config.toml
norm_eps = 1e-05
init_std_qkv = 0.021
optimizer = "adamw"
warmup_steps = 446
train_tokens = 200000000
Each number is 128 + 24 x the weight over its row's rms, rounded and kept within 0 to 255. Layers, rows and columns count from 0. The size above them is the row's rms in percent of the matrix's.

# layer 4 MLP down (transposed), 1536x192, rms 0.123, rows 80-97, columns 0-191
size [ 57 104 100  92 103 109 102  98  95 106 101 103 106  95  96  58 132 105]
[[ 94 111 110 139 121 102 129  61 164  99 113 105  96 150 151 101 123 136 177 141 177  97 133 172 139 145 133 150 151 155 129 125 113 128 125 107 173 128  97 150 158 132 138  99  86 139 140 120 135 105 128 132 144 142 120 150 130 175 156  98  78  98 139 150 140 182 145 121 124 131 137 121  92 147 103 116 147 156 115 161 163 150 149 135 135  90 132 112 150 122 134 130 149 131  88  91  89 125 153 119 123  82 144 127 113 168  98 157  87 165 134 102 132 115 103 114 122 146 161 123 141  87 148 164 161 127 109 125 121 123 166 156 171 111 126 107 127 115 129  71 128 114 131 154 127 114  89 112  97 166 128 111 108 135 128 105 160  79 124 128 118 142 161 131 151 142 130 151 143 159 161 143 166 139 114 117 121 120 116 133 114 120  57 132 157 130 168 130 129 120 123 100]
 [113 137 109 131 127 116 139 131  94 150 136 150 132 122 155 149 129 139 140 154 158 122 134 125 149 111 125  72 130 143 136 112 182 124 116 177 137  82  98 123 152 134 146 111 175 132 164 109 103 131 142 115 104 171 107 139  83 124 157 129 147 142 143 155 161  74 116 135 118 143 114 141 144 151 135 122 121 122 124  82 121 128 102 121 161 155 133  96 129 106 119  42 131 126 140 155  95 152 115 103 133  81 148 131 123  99 137 160 126 134  43 135 187 125 147 110  87 113 138 111 150  95 128 164 151 109 131 104 174 111 119 108 122 122 152 138 127 106 133 128 131 137  92 178  96 160  69 147 121 103 173  99 141 129 124 146 125  94  93 123 119 164 170  98  89 131 144 148 127  90 120 104 140 121 157 109 123 138 108 115 125 135 121 124 126 111 134 126 141 137 117 101]
 [ 95 110  81  93 131 149 111 200 161 128 129 152 135 175  95 130  67 145 158 147 154 131 117 102 137 143 143 130 111 135 150 154  87 119 198 113 128  93 140 106 156 159 143 155 120 130 156 101 106 130 113 106 122 145 118 147  84 153 156 121 107 139 149 112 135 158 179  98 141 133 150 136 113 150 108 139 116 137 108 133 122 138 154 163 120 156 134 132 131 117 115 138  90 119 115 145 159 131 116 134 108 141 119 109 121  93 146 109 166  98 111  95 110 109 103 146 130 151 128 152 113 119 101 133 141 150 152 144  99 119  82 121 136 114 123 122 102 141 132 106  97  73 167 111 134  77 169 132 119 116 145 129 118 100 162  76  98 131 135 147  79 130 112 120 134 143 169 161 119  88 116 160 142 141 114 120 189 130 149 100 125 124 102 171 100 153 117 127  99 137 133 125]
 [158 115 160 155 136 111 172 153 140 142 141 109  98 107 126 146 132 115 125 106 136 106 144 112 115 153  96 135 146 111 116 141  98 132 175 138 120 127 126  88 149 140 115 132 144  98 155 120 129 143 123 122 147 147  97 166 116 105 134 131 119 124 180 117 116 156 198 122 123 127 120 161 134  94 148 140 156 115 141 109 118 105 138 124 114 138 100 101 131 152 162 138 112  94 172 118 149 133 121  93 131 150  98  99  99 147  97 109  92 146 177 162 137 136 167  77  99 154 103 108  72 142 112 124 145 127 116 132 165 128 129 126 136 133 110 107 129  87 118 139 106 130 121 162 135  79 108 131 133 110 163 127 133  55 132 119 120 158 131 123  73 162  98 180 125 166 113 142  99 111 138 138 145 124 140 138  87 152 123 153  89 132 139 113 173 122 112 142  86 126 119  59]
 [168 157  88  85 137 118 117 140 124 131 125 149 136 132 102 152 136 119 139 117 113 131 129 113 145 161 138 109 116 129 117 133  97 107 151 102 171  96 162 128 128 157 116 159 119 125 147 234 126 189  90 118 126 123 138 122  76 102 124 183 149 113 136  95  56 132 135 188 130  95 169  88 132 114 129 101 131 127 139 111  89 126 110 149 125 123 136 136  95 117  76  80 128 140  93 130 139 142 106 117 135 110 129 157 160 172 121 153 122 140 120 171 148 125 166 101  79 160 122  91 106 136 145 130 119 116 110 156 137 150 133  98 127 136 118 128 148 147 127 134 169 139 145 104 123 128 132 137 114 108 110 106 128 122 123 161 118 136 146 117 122 139  91 111 120 129 105 108 156 178 162 136 134 145 138 150 124  98  97 147 133  98 150 122 134 140 124 109 103  87 111 122]
 [127 130 102  85 117 128 139 184 112 137 143 114 123 131  82 121 160 134  62 147 145 157 170 107  95 103 166 144 138 127 138 140 127 113 128 145 132  92 117 131 123 161 122  83 126 121 131 147 170 145  81 112 122 127 108  91 156 117 135 132 134 126 132 177 100 172  83 138 122 139 135 128 129 124 157 165 124 103  89 156 156 142 111 140 138 155  93 115 136 165 166  96 107 101 125 120 136 129 173 139 138 136 118 104 153 186 170 139 127 137 149  93 180 149 108 102 129 103 135 109 119 162 107  98 132 101 137 140  87  87 124 171 114 136  88  99 140 127 125  99  97 127  92 171 121 120 135 115 111 123 166 100 119 139 130  95 136 168 173  90 136 116 128 122 116 130 129 153 105 100 114 168 151 142 127 113 125 103 128 165 163 167 123 120  93 111 142 122 145 123 103 132]
 [135 152 122 160 143 106 140 120  92 128 101 100 122 125  99 123 174 135 135 126 113 105 140 132 103 124  72 132  94  72 159 133 144 127  90 172  87 144 148 116  98 108 132 121 111 134 105 130 135 134 142 182 120 146 153  81 120 134 124 120 127 112 162 170 128 148 132 133  89 146 121 144 129 114 142 120 129  84 115  84 164 125 140 190 102 121 152 140  96 127 107 126 134 177 134 146 164 131 132 152 127 135 127 146 124 104 142 122  97 118 129  70 115 139 164  65 135 182  97 114 156  78 150 120 114 107 181 148 131 116 136 126 151 136 144 118 141 128 121 137 100  84 111 132 154 110 147 152 149 118 144 164 114 117 131 117 129 162 166 114 143 113  80 172  93 112 139 117 104 164 111 106 137 149  98 127 117 143 120 127 175 154 160  89 139 134 139 113 112 130 108 169]
 [127 129 120 115 119 159 149 126 143  86 146 122 144 132 154 138 111 100 173 156  96 118 128 154 176 124 128 110 162 129 110 166 129 129 114 131 175  89 150 108 112 161 145 112 155 125  93  99 128 192 123 132 107 130 158 121 128 119 101 125 135 155 137 159 124 124  75 159 170 109 117 136 162 120 106 147  92  91  89 179 142 122  95 111 144 108 142 131  60 114 130 146 120 118  69 116 136 165 142 134 145 149 171 115  93  76 154 159 139 159 104 141  91 119 101 129 123 118 130 152 145 109 153 114  98 108 143 114  66 190 158  90 109 110 129 137  94 114 109 136  92 137 140 139 119 164 105 141 119 123 120 129 147 112 157 105 107 128  71 115 141 109 125 140 133 130 129 111  95 103 105 115 135 158 140 121 147  94 139 154 126 126 132 149 146 154 138 117 149 165 128 115]
 [122 136 124 159 146 130 155  80 133 160 101 135 113 137 143 108  77  87 118 118 100 131 130 138 130 122 120 106 115 111 106 144  94 156 150 109 130  79  62 102 103 118 151 119 154 130 152 145 129 124 154 147 115 136 112 132 138 113 130 132 166 141 121 103 147 136 118 127 137 152 124 191 104 117 140 148 117 132 159  97 115 137 154  79 151 121 133 193 181 138  88 115 118  89 133  87 136 166 131 122 174 150 139  75 140 145 120 133 132 142 118 113 141 126 141 131 122 154 116 146  98  90 149 120 143 123 118 123 157 134 160 190 154 109 123 175 128  79 144  95 120 148 121  98 128  98 113 110 124 135 126 126  92 138 125 102 147  97 217 147 109 122 109 137 110 133 137 118 110  94 104 148 130 160 118 153 140 160 130 150 118 143 126 107 128 107 116  96 184 139 140  92]
 [113 148 141 122 132 150 113 127  98 130 131 129 131 113 169 140 153 133  89 135 129 115  79 124 148 106 164 140 128 133 106  94 124 103 172 135 134  93 124 109 157 118  51 118 135 129 168 128 150 115 124 121 133 113 144 129 121 104 125 169 122 174 109 112 111 136 166 148 137 140 141 141  90  96 131 147 114  95 122  93 167 136 125 119 168 152 148 139 136 110 104  79 110 132 135 111 122  77 110 126 131 154 138 151 149  77 109 123 134 122 101 109 109  91 139 196 125 127 127 160 167  89  84 148 110 102 106 115 108 171 134 168 115 150 135  90 144 177 142 136 117 138 100 130 141 157 149 126 136 120 138 159 145 124 142 171 129 159 138 133 113 126 108  87 104  95 175 110 184 132 104 146 110 125 100 132 147 133 150 152  97  97 138 112 155 147 146 133 127 161  69 113]
 [141 121  99 156 140 126  96 101 143 146 137 100 159  90 136 143 176 100 141 118 140 142 166 130 119 107 159 131 170 100 130 119 140 132 136 144 115 141 120 113 154 115 159 115 162 134 125  98 125 139 132 177 146 120 134 114 133 119 120 134 170  96 140 168 164 169 130 109 124 142  78 114 151 141 122 103  87 125 144  99 139 102 104 128 156 130 137 135 153 116 159 124 104 115 129 108 175 100 105 151 143 118 147  88 164  90  96 139 121 156 103 108 106 115 105 126 145 147 125 148 100 156 182 161 125 123 123 120  96 145 143 141  80 124 131 110 123  85 114 143 112 148 136 136  86 135  63 104 121 131 116 112 122 183 123 126 142 187 134 125 111 131  80 136 131 148  93 151 125 117  91 124 159 141 155 150 113 110 150 119 114 144 134 122  83 131  94 141 148  52 180  95]
 [121 134  99 193 151 104 120 118 128 137 109 190 143 142  88 110 132  95 103 104 169 104  99 143 125 150 126 152 139 126  91 155 142 120 120 158 141 159 113 204 111 125 154 126 137 138 125 140 120 149 145 146 148 128 129 138  77  91 136 134 142 122 139  92 180 101  93 142 154 161 104 152 151 144 146 132 154 128  74 108 141 105 168 140 122 107 105 125 103 127 105 114 103 127 141 125 114 150  86  89 130 127 189 115 138 152 149 131 105 149 140 114 143 113 105 111 103 113 103 169 128 141 134  96 145 136 159 117 134  98 123 120 112 127 158  89 185  96 121 105 128 129 142 115 118 170 119 130 131  87 164 105 107 151 152 106 144 110 123 131 128 148 155 146 145  95 131 147 176 155 133 141  95  91 126 108 102  94 152 128 110 109 137 144 146 128  96 109 121 132  66 114]
 [124 163 146 133 123 157 122 140 122 145 137 107 127 157 160 155 121  91 122 134 149 151 122  93 137 131 167 130 101 181 138 109 135 133 138 140 120 119 110 122 135 112 118 136 122 118 142  85 133 108  58 159 116 117  83 154  84 124 138 156 141 122 154 156 113 117 104 119  99 115  66 154 140 103 147  97  93 105 124 166 129 177 140 144 142 136 158 133 181 107 119 135 150  93 108 151 113 103 130 117  90 134  83 122 135 167 159 157  71 122 117 110 148 122 149 114 145 160  93 116 134  84  99 118 111 157 114  96 116  99 104 143 101 103 113 137 119 139 139 123 141 105 106 136 141 128 106 145 152 137 154 176 132 108 119 124 132 141 147 113  95  99  97 122 126 102  82 154 123 145 120 157 134 114 154 141 172 170 175 104 120 157 159  91 121 180 157 105 165 116 106 129]
 [ 91 107 161 151 157 142 161 157 126 123 125 108 112 129 161 140 100 137 144 119 137 114 126 128 141 151 151 139 142 123 105  84 120  77 167 127 116 125 178 105 133 145  95 171 128 174 132  86 150 120 143 113 165 131 138  93 158  88 110 138 122 161  93 164 155 150 116  97 127 127 148 162 172 105 102  93 122 122 108 125 129  96 126 148 118 114 131 144  90 149 124 160 111 143  77 146 113 125 148 129  88 131 115 116 138 126 115 162 113 106 105 130 132 125 109 153 159 109  85 129 154 101 152  80 151  79 117 111 142 104 121 125 157 104 115 124 146 104 167 104 136  94  76 103 167 103 105 141 180  94 105 109 153 103 113 123 150 147 125 147 130 105 150 110 162 147  82 195 145 147 114 125 137 122 145 120 166 161 107 125 127 141 128 114 152 102 150 150 136 123 100 143]
 [115 115 135  75 148 150 109 135 144 148 122 201 122 120  88 139 153 136 118  84 133 159 121 128 118 137 128 130 130 105  94 108 126 122  87 151 111 123 135 116 156 109 145 116 126 130 157 120 130 154 156 123 101 116 107  83 112 112 129  94 144 110 137  98 178  87 159 102 127 121 144 116 141 121 149 130 131 143 135 160 163 160  89 131 105 121 103 108 174 158 113 115 119 166 130  91 140 113 114 131 119 143 148 110 115 127 126 134 131 103 180 143 143 136 135 127 149 130 136 129 106 121 105 136 110 133  99  86 123  95 102 139 160 129 116 105 112 123 137 169 154 142 108 130 131 133  84 115 118  46 130 138 154 123 127 165  79 118 128 169 166 102 149 163 116 132 154 104  89  97 118 172 163 134 173 131 123 144 126 190 104 158 149 140 132 188  79 134 136 125 154 149]
 [134 113 144 118 159 151  76 116 146 125  92 181 143 145 133 142 170 115 128 166 126 117 136 144  96 151 137 140 124 137 167 108 142 132 134 169 110 133 129  69 120 147  92 126 175 128 104 140 122 150  97  91 117 134 106  87 123  85 147 106 166 144 130 173 140 137 172 134 174 108 188 121 143 117 144 143 130 129 111 112  98 123 110 136 116  70 141 116 141 125  98  91 135 140 129 139 166 110 150  88 121 186 143 151 111 110 143  71 144  89 144 139 141 121 160 135 118 104 109 101  71 106 127 107 143 142 113 127 121 102  93 139 108  96 167 131 143 128 104 117 122 138 132 154 165 128 120 147  78 116 109 155 128 143 133 179 145 111 128 150  96 100 138 113 156 115 144 110 109 115 163 148 121 135  93 120 153 134 130  97  97 129 127 100 160  87 142 142  98 115 119 145]
 [180 144 133 116 103 137 122 144  96 124 148 114 133 128 130 133  98 121 129 146 125 139 148 141 147  99 140 142 152 149 147 130 137 144 110 124 122 168 114 140 150 126 119 144 107 127 134 112 104 112  97 136 112 134 152  87 139  95 127  85 109 110 117 140 131 143 161 158 115 183 191  94 133 122 113 125 130 107 186  79 152  82 104 133  98  90 112 108 123 101 138 166 124 136 133 109 155 139 140 129 115 101 154 145 162 128 155  70 129 130 157 129 142 143  93 111 144 141 117 138 132 142 110 140 124 115 106 146 106 103 101 102  91 106 137 158 135 178 141  97 153 145 139  91 133 152 160  94 114 148 200 127 160 140 135 122 113 105 132 140 152 142 124 137 144  98  83  94 171 124 123  80  55 108 123 115 114 109  97 126 139 145 126  89 154 149 114 110 116  89 160 180]
 [133 114 137 117 164 143 138 174 104 109 135 183 118 140  97 112 130 117 135 140 113 171 140 110 112 125 141 146 128 144 123 161 119 163 119 112 137  78 170  98 135 147 147 151 145 128 153 137 159 166  58 132 156 114  98 100 115  92 103 120 138  93  97 138 160 113 160 154 103 146 130  89 109 122 134 130 132 123 124 121 158  90 146 145 143 139 131 124 145  97 103 123 124  96 144 153 120  98 135 119 114  79 136 170 151 159 114 105 144 113 102 145 167 130 141 136 105 136 110 134 107 102  87 132 130 105  92 149 134 156 103 150 118 125 149 152 161 117 163 191  94  88  87 162 102 138 132 124 119 143 124 128 125 127 129 128 135 125  97 112  97 105 138  93  74 150 151 154  94  78 183 162 123 125 125 130 131 171 136 137 133 163 160 144  97 101 159 146 135 136  98 102]]
# layer 4 MLP up, 1536x192, rms 0.138, rows 81-98, columns 0-191
size [108 106 107  97 104 103 105  98 105 105  99 110 108  96  89 100 105  76]
[[121 136 102 159 143 125 179 110 116 127 142 103 135 109 135 106 123 105 124 131 200 106 156  99 145 133  95 141 169 186 113 110 140 185 160 109 120 115 172 131 170 137 133 111 131 141 132 127 113 134 141 111 152 189  91 134 117 133 151 141  99 112 101 151 167 105 124 120  97  97 146 142  73 136 124 110 137 125  97  86 133 122 135 106 134 102 198 152 159 175 171 114 126 118 147 122 124 138 123 126 123 152 134 164 107 153 135 130 148  98 101 129 145  97  84 134 104 106 109 135 168 150 155 100 134 112 167 124 158 103 175 117 145  83 148 133 137 146 127 109 120 113 108 107 103 102 120 147 131 141 118 162 105 140 113 121 186 106 131  84 126 161 120 107 115 135 150 126 121 109 137 148 155 129 115 133 129 137 118 105 105 135  78  73 109 134 127 154 105 133 142 121]
 [129 108 153  91 136 124 123 135 112 104 121 130  95 115 127  92 115 116 118 125 164 140 124 147 123 105 124 125  48 151  82 111 142 127 125 112 107 115 128 122 156 132 126 127 131 154 192 162 144 138 165 114 120 192  78 145 141 131 133 194 144 143 161 158 157 117 126 116 124 117 152 145  85 149 149 135 146 143 105 152 136 156 132 161 130  97  85 214 159 124 133 113 126 144 113 118 131 112  91 121  76  90 105 160 144 104 127  69 125 118 120 123 133 122 117 130 118 111 133 159 175 126 135 121 113 128 153 149 125 101 155 137 142 110 148 101 161 112 133 174 152 128 131 105 130 124  93 159  99 124 138  83 101 145 129 134 107  87 155 147 130 113 113 134 107 123 117 100 136  97 161  97 118 147 124 117 133 124 101 120 126 103 103 104 130 154 137 181 140 158 124 159]
 [146 126 150 111 115 152 111 114  95 131 150 129 115  77 101 126 136  71 127 128 163 112 160 172 117 112 152 152 132 116 145 149 127 114 118 113 126  56 112 132 140 119 181 174 120 148 151 163 153 138 156 113 114 132 105 127  99 143 157 138 143 145 137 154 129 125 137  99 105 116 134 120 123 141 157 136 121  76 125 138 137 122 159 143 128 132 116 149  75 112 132  84 108 143 128 194 120  90 161 109 155 112 120 102 146 110 146 123 125 124 125 172 124 152 102 153 105 124 130 125 140  94 145 151  92 127 127 137 111  96 108 130 160 110 121 124  69 112 136 131 148 125 104 168 133  98 132 129 129 116 130 180 128 152 168 127 132 130 143 114 108 118 132 129 131 154 171 170 139  66 187  94 121 189 160 129 139  90 136 112  99 118 126 104 120 119 182 111  84 128 142 124]
 [100 110 143  96 135 161  91 146 126 136 167 114 122 103 130 166 148 125 182 133  76 148 118 108  92 158 132 130 133 130 121 181 144 129 127  74 135 156 103 100 143 117 157 145 122 121 144 127 119 110 125 110 146 107 147 172 113 172 132 118 130 150 139 150 126 166  63 155 135 142  90 111 145 144 106 149 109 119 119 193 124 130 103 107 156 173  90 114  94 137 109 114  90 147 124 133 141 118 145 125 139 135 149 117 185 104 116 126 109 130  73 118 136 121 137 164 121 162 115 122 141 126 128 175 105 104  94 117 100 133 155 144 144 159 135 147  76 122 108 108  85 120 178 138 122 129 167 161 124 154 104 114 158 103 113 151 120 127 139 133 102 155 105 127 139 114 173 113 112 156  97 131  98 162 186 122 150 123 163 103 121 146 140 156 126 106 136 129 116 115 136 115]
 [125 113 138 121 121  96 124 163 128 141 141 105 115  89  79 149 156 141 148 159  96 109 101 118 124 136  95 162 110 125 117 102 179 127 147 102 118  76 116 111 186 138 168 155 146 130 133 119 125 129 121 167 115 124 156 145 144 125 100 129 131  86 107 127 120 106  93 178 110 157 150 118 146 100 113 132 110 136 103 181 106 110 117  81 122 127 135 108 142 143 188  54 122 139 149  82 144 149 106 115 178 138 124 116 176  97 110 112 144 139  91 140 180 114 131 147 170 125 120 122 115  76 121 125 135 117 100 147 131 138 125 111 149 162 118 147  62  97 134 109 170 136 136 154 132 122 137 138 118 154 131 125 143 130 122 143  95 112 150 105 122  90 143 156 154 104 113 125 147 106 124 112 139 115 183 140 125 137 114 148 115 154 130 149 121 129 109  96 117  99 148 159]
 [128 117 132 138 156 119 134 142  88 137 141  89  88 118 105 119 139 137 152 164 144 146 111 146 106 173 125 127  86 142 150 150 146  89  66 125 156 135  97 118 106 104 139 140 132 133 169 104 170  93 128 154 113 150 188 112 129 139 140 138 127 151 137 166 143 126  80 150 141 144 123 118 111 114 149 120  95  90 127 156 128 133  91 126 153  93 135 137 153 147  95  77 146 165 139 147 132 112  88  98 131 115 155 145 161 120 120 100 119  68 115 102 107 111  87 178 148 169 116 139 148 104 165  99 122 123 162 163 120 106 125 152 124 151 117 158  98 128 162 122 142 175 169 124 126 130 118 150 104 132 112 121 112  92 147 137 135 109 148 164 115 132 143 180 139 151 135 157 105 107 147 102 115 122 124 107 152 141 138  94 127 142 127 114 123 135 104 110 204 115 120 145]
 [129 130 143 145 167  68 171 147 118 124 120 165 100 128  98 111 136 129 142  97 116 163 169  80 141 133  96 120  99 153 127 151 145 135 154 169  95 104 161 121 111 102 113 101 137 137 139 102  74  93 179 116 107 172 117 146 143 119  78 168 120  97 126 112 135 148 107 135 111 120 161 136  75 132 129 190 109 103 105 108 114 136 147  77 114 134 103 119 174 163 158 129 146 117 154 114  78 140 157 136 124 102 137 138 137 141 138 142 145 129 116 159 166 107 162 147 187 159 124 164 162 137 120  80 109 122 128 145 146 146 129 107 116 128 115 128 160 137 144 123 124 107 134 123 127 143  94 133 145  85 136 116 119 140 127 141 139 116 121 129 100 143 119 140 132 142  86  94 155 142 144 151 120 147 142 117 160 135  82  95 110 151 109 127 135 117 170 155 108 119 113  87]
 [138 133 140  91 104 118 119 151 124  95 114 108 135 124 193 125 149 117 123 120 125 134 141 134 126 141 168 142 162 116 118  98 129  78  93 113 126 166 130 135 107 142  90 163 112 108 110 140 113 113  93 180 129 143 138  98 110 217 104 152  94 156 117  84 116 107 140 121 110 103 107 142 129 147 122 122 168 121 135 124 142 161 123 160 120 124 149  98 100 154 107 115 124 146 123 152  94 117 121 136 124 129 107 121 133 130 160  88 104 135 109 110 155 113 135  84  91 155 129 114 120 129  85 148 156 139 159 157  73 152 110 136  84  82 158 122 100 156  93  98 103 173 185 171 135 108 115 160 141 107 164 143 163 134 117 139 143  90 106 121 150 118 139 143 128 109 156 134 124 139 138 118 169 127 145 134 103  98 158 138 136 107 153 150 104 111 115 165 138 146 149 111]
 [126 125 151 145 140 122 106  74 116 134 115 117 115 103 155 124 128 121 161  92 129 107 111 194 114 124 158 155 132 151 124 143 116 127 129 101 109  74 160 109 133 123 126 201 139 142 152 155 137 110 126 115 140 156 130  86 148 121 151 118 169 142 107 141 105 137 105 109 146 163 146  78 112 109 102 145 142  71 122 115 177 131 169 130 115 186 152 170 135 115 113 129 118 174  96 138 145  90 106 105 167 103 123 149 134 127 121 123 138 132  95 103 114 136  64 160 136 106 127 115 129 118 138 149  88 129 105 128 112 101 145 133 117 119 120 151 114  93 135 129 160 150 112  97 121  99 128 139 142 129 102 171 126 141 104 175 180 127 155 129 115 147 107 159 134 173 147 141 168 169 138 145 118 131 129 117 144 134 133 104 115 106 100  74 120 126 123 124 117 120 179  96]
 [151 140 120  92 123  98 114 151 122 102 130 193 129  82 142 141 133 173 149 142 113 130 179 101 163 137 117 157 161 164 162 104 124 135 131 131  88 116 120 119 118 120 164 116 130 116 152 115 100 140 124  99 117 129 101 103 119 104 135 115 122 127 100 105 123 153 164 108  96 155 175 107  93 181  77 163 124 104  97 104 168 114 106 118 105 141 105  75 164 141 143 146 127 164 159  97 134 134 128 154 145 103 166 154 129 185 129 131 116 149 141 105 152 125 156 100  86 128 102 160 119 113 118 160 113 145  84 123 128 155 155 112 108 131 124 143 118 148 129 117 129 107 170  98 129 145 134 137 123 129 152 111 111 134 111 143 127 147 126 120 129 156 117 134 181 133 125  85 160 159  91 151 117 152 156 106 107 147 122 163 102 106 111 100 116 122 131 172 112 125 192 135]
 [150 134 128 121 128 119 119 126 141  84 120 138 110 102 113  78 134 173 139 130 175 135 145 107 138 125 115 124  92 119 104 101 138 169 145  80 118  95 109 113 153  96 136 137 155 152 179 128 103 136 156  89 102 161 121 127 148 122 148 125 149 148 131 162 116 159  92 148  84 150 191 106 127 125 113 115 107 139 118  97 114 121 145 125  74  92 167 187 161 148 133 139 112 136 119 127 123 131 127 113 101 113 116 133 124  72 111 119  99 128 131 123 115  94 102 131 126 121 116 133 108  76 156 170 139 122 130 154 133  79 118 124 128 177 142 137 123 117  88 142 164 166 129 123 175 118 122 132 105 117 135 115 105 151 123 143 113  97 141 127 156 120 174 121 135 150 148 135 144  91 154  89 120 103 151 144 102 156 104 120 137 110 150 136 101 202 142 143 157 146 144 172]
 [131 125 109 130 123 172 125 102 130 131 153 155 109 125 166 120 139 124 176 138 162 128 119 169 165 154 155 118 108 122 156 160 132 105 120 107 152 124 124 118 127 118 159 132 114 130 111 110 119 100  80 146 135 135 132 103 121 113 137 137 139 154 157 185  85 149 138 112 145 119 149 104 127  93 144  86 142 114 125 113 165 133 140 110 106 130  96  97 110 122 135 147 153 145 100  99 132 134 123 143 165 107 142 131 133 134 126  92 109 102 130 106 140 136 162 175 110 147 108 104 160  96 164 145 110 104  92 134 141 110 156 147 119 139 123 203 135 174 120 104 120 141 206 114 134 141 128 178 124 164 103 154  77 116 171 152 120 116 171 130  87 108 187 166 145 143 111 110 117 156 107 141 152 138 105 105 127 148 140 150  81 133  86 119 131 135 154 131 131  95 134  97]
 [156 135 192 146 162 115 150 124  76 102 129  99 134 117 106 137 114  91 137 121 151 102 125 137 109 124 108 157 136 145 145 132 138 135 153 105 111  96 141  87 143 127 150 177 128 121 177 117 143  84 142 120 135 138 134  96 129 118 149 184 127  91 116 142 145 129 108 145 119 128 150  92 136 135 100 194 119  97 106 156 131 166 118 131  95 163 120 137  67 140 132 136 138 136 113 173 146 112 141 133 152 106  78 139 143 194 141 132 110  83 123 135 127 152 127 158 151 130 117 153 157 110  80 150 105 140 123 168 107  95 158 100 163 134 128 105 130 132 148 111 145 129 109  90 146 119 142 169 112 147 105 163 136 124 130 197 112 123 131 121 140 108 139 138 159 128 155 144 126 108 161 123 138 158 167 126 141 111 112 102 120 144 108  87 110 115 175 128 136 115 164 123]
 [130 125  89 148 169 112 124 116 138 134 157 128 108 112 145 124 139  85 122 135 107 108 160 136 117 164 123 142 129 110 161 131 170 133 113 126  87 143 175 137 110 163 123 185  58 122 105 129 112 136 122 128 165 133  54 104 118  96 162 107 102 127 151 143 162 129 131 107 158  96 118 131 114 118 151 128 128 106 105 118 113 125 125 143 123 118  99 177 138 118 112 126 138  96 105 170 149  88 144 188  99 153 150 130 162 130 125 130 118  95  82 129 150 123 141 139 123 125 121 127 111 132 135 127 122 131 151  97 160 106 144 131 128 136 184 198 139 181 116 102 137 166 156  76 106 134 149 150 146 162 130 148  90 143 144 102 109 139 146 124 103 152 109 101 130 154 154 115 122 158 130 109 144 140 115 122 137  93 140 168 122 118 115 104 117  88 126 153 155  87 124 157]
 [136 125 138 106 129 112 146  97  90 130 126 145  87  98 126 107 185 113 169 131 154 138 134 145 129 143 146 134 120 175 122 159 119 112 129 134 128  91 137  69 117 147 146 142 112 153 144  95 111 128 142 156 116 159 128 123 148 149 104 160 116 129 129 144 155 151 108 120 115 152 142 114 122 138 105 168 136 116  76 132 166 136 135 125  88 122 117 133 138 117 157 112 149 118 122 131 110 159 103 154 109  81 116 172 161 133 172 105 134 124  89 139 163 122 117 153 168 169  82 161 172 113  99 130 108 116 121 127 112 118 141  95 116 103 153 158 132 139 116  93 164 150 168 126 155 119 116 147 161 127 163 138  91 156 140 177 130  99 144 115 152 120 120 157 141 125 122 141 190 131 153  88 125 177 163 114 137 107  63 132 130 107  95 106 124 148 154 174 155 109 139 105]
 [123 127 122 141 143 143 159 123 115 139 137 181  92 119 115 109 121 153 131 145  84 140 125 147 159 148 143 105  65 147 132 121 115 139  71 114 161 132 125 120 105 129 162 116 105 120 131  88  97 108 170 170 114 133 133 107 141 134 136 162  96  94 119 121 115 113 130 137 129 157 152 112 108 119 101 163  90  95 134 141 123 137 127 107 102 150 109 132 160 153 112 146 173 115 138 138 103 147 133 179  99 128 121 152 125 185 139  75 140 137 141 113 136  94 168 140 166 162 114 170 162 130 136 116 135  99  81 172 121 144 155 106 160 123 129 138 161 132 133  77 151 150 189 129 134  96 115 149 151 131 157  82  69 154 132 131 129 109 129 137 173 104  99 138 155 136 119  86 135 156 116 135 139 152 122 136 102 109 112 155 119 127 144 154 144 129 124 172 140 161 145 115]
 [163 124 120 154 137 148 116 136 110 112 152 132 119  98 117 114 174 127 206 137 119 139 151 154 150 116 151 135 124 139 137 157 137 123 160 103 119 115 130 116 144 100 159 138 140 140 137  97 125 112 139 133 110 134 120  95 136 121  91  99 161 148 112 142 129 152 114  96  98 137 135  86  82 118 105 101  95 153  96 179 160  98 143 109 130  95 133 121 106 105 154  70 123 148 135  93 123 122 112 112 139  86 154 116 154 112 144 146 134 102  94 126 115 134  81 166 109 144 113 122 145  56 162 152 137 112 100 123 154 102 123 141 137 143 137 137  66 121 136 107 138 113 126 141 117 100 133 138 150 101 130 173 119 132 181 125 167 120 161 128 113 107 169 161 150 170 114  91 141 123 137 139 162 134 147 140 162 146 142 132  94 166 115 143 114 115 181 125 124  71 115 107]
 [101 116 141  81 114  95 122 140 111 181 119 119 117 130 153 133 146  87 136 130 100 127 137 118 153 174 107 132 134 161 138 153 168 117 145 117 132 106 112  91 117 114 154 148 120 146 130 111  99 142 136 138 147 145 127 155 103 169 165 174 164 102 166 105 143 190 143 122 119 110 127 144 118 145 103 127 129 128 113 136 137 120 174  82 143 176  81 108  78 146 146 115 120 146 138 128  96 124 126 112 109 167 152 105 118 144 146 154 112 173  89 127 132 110 114 155 143 132 118 118 157 118 120 150  95  93 130  77 136 110 108 101 188 124 133 133  89 127  71 110 124 147 127 133 151 114 190 145 145 139 160 180 110 127 127 135 115 150 114 103 117 119 129 125 113 109 157 110 107 109 114 152 141 146 158 146 116 138 131 179  72 111 114 152 124 136 145 175 108 144 100 130]]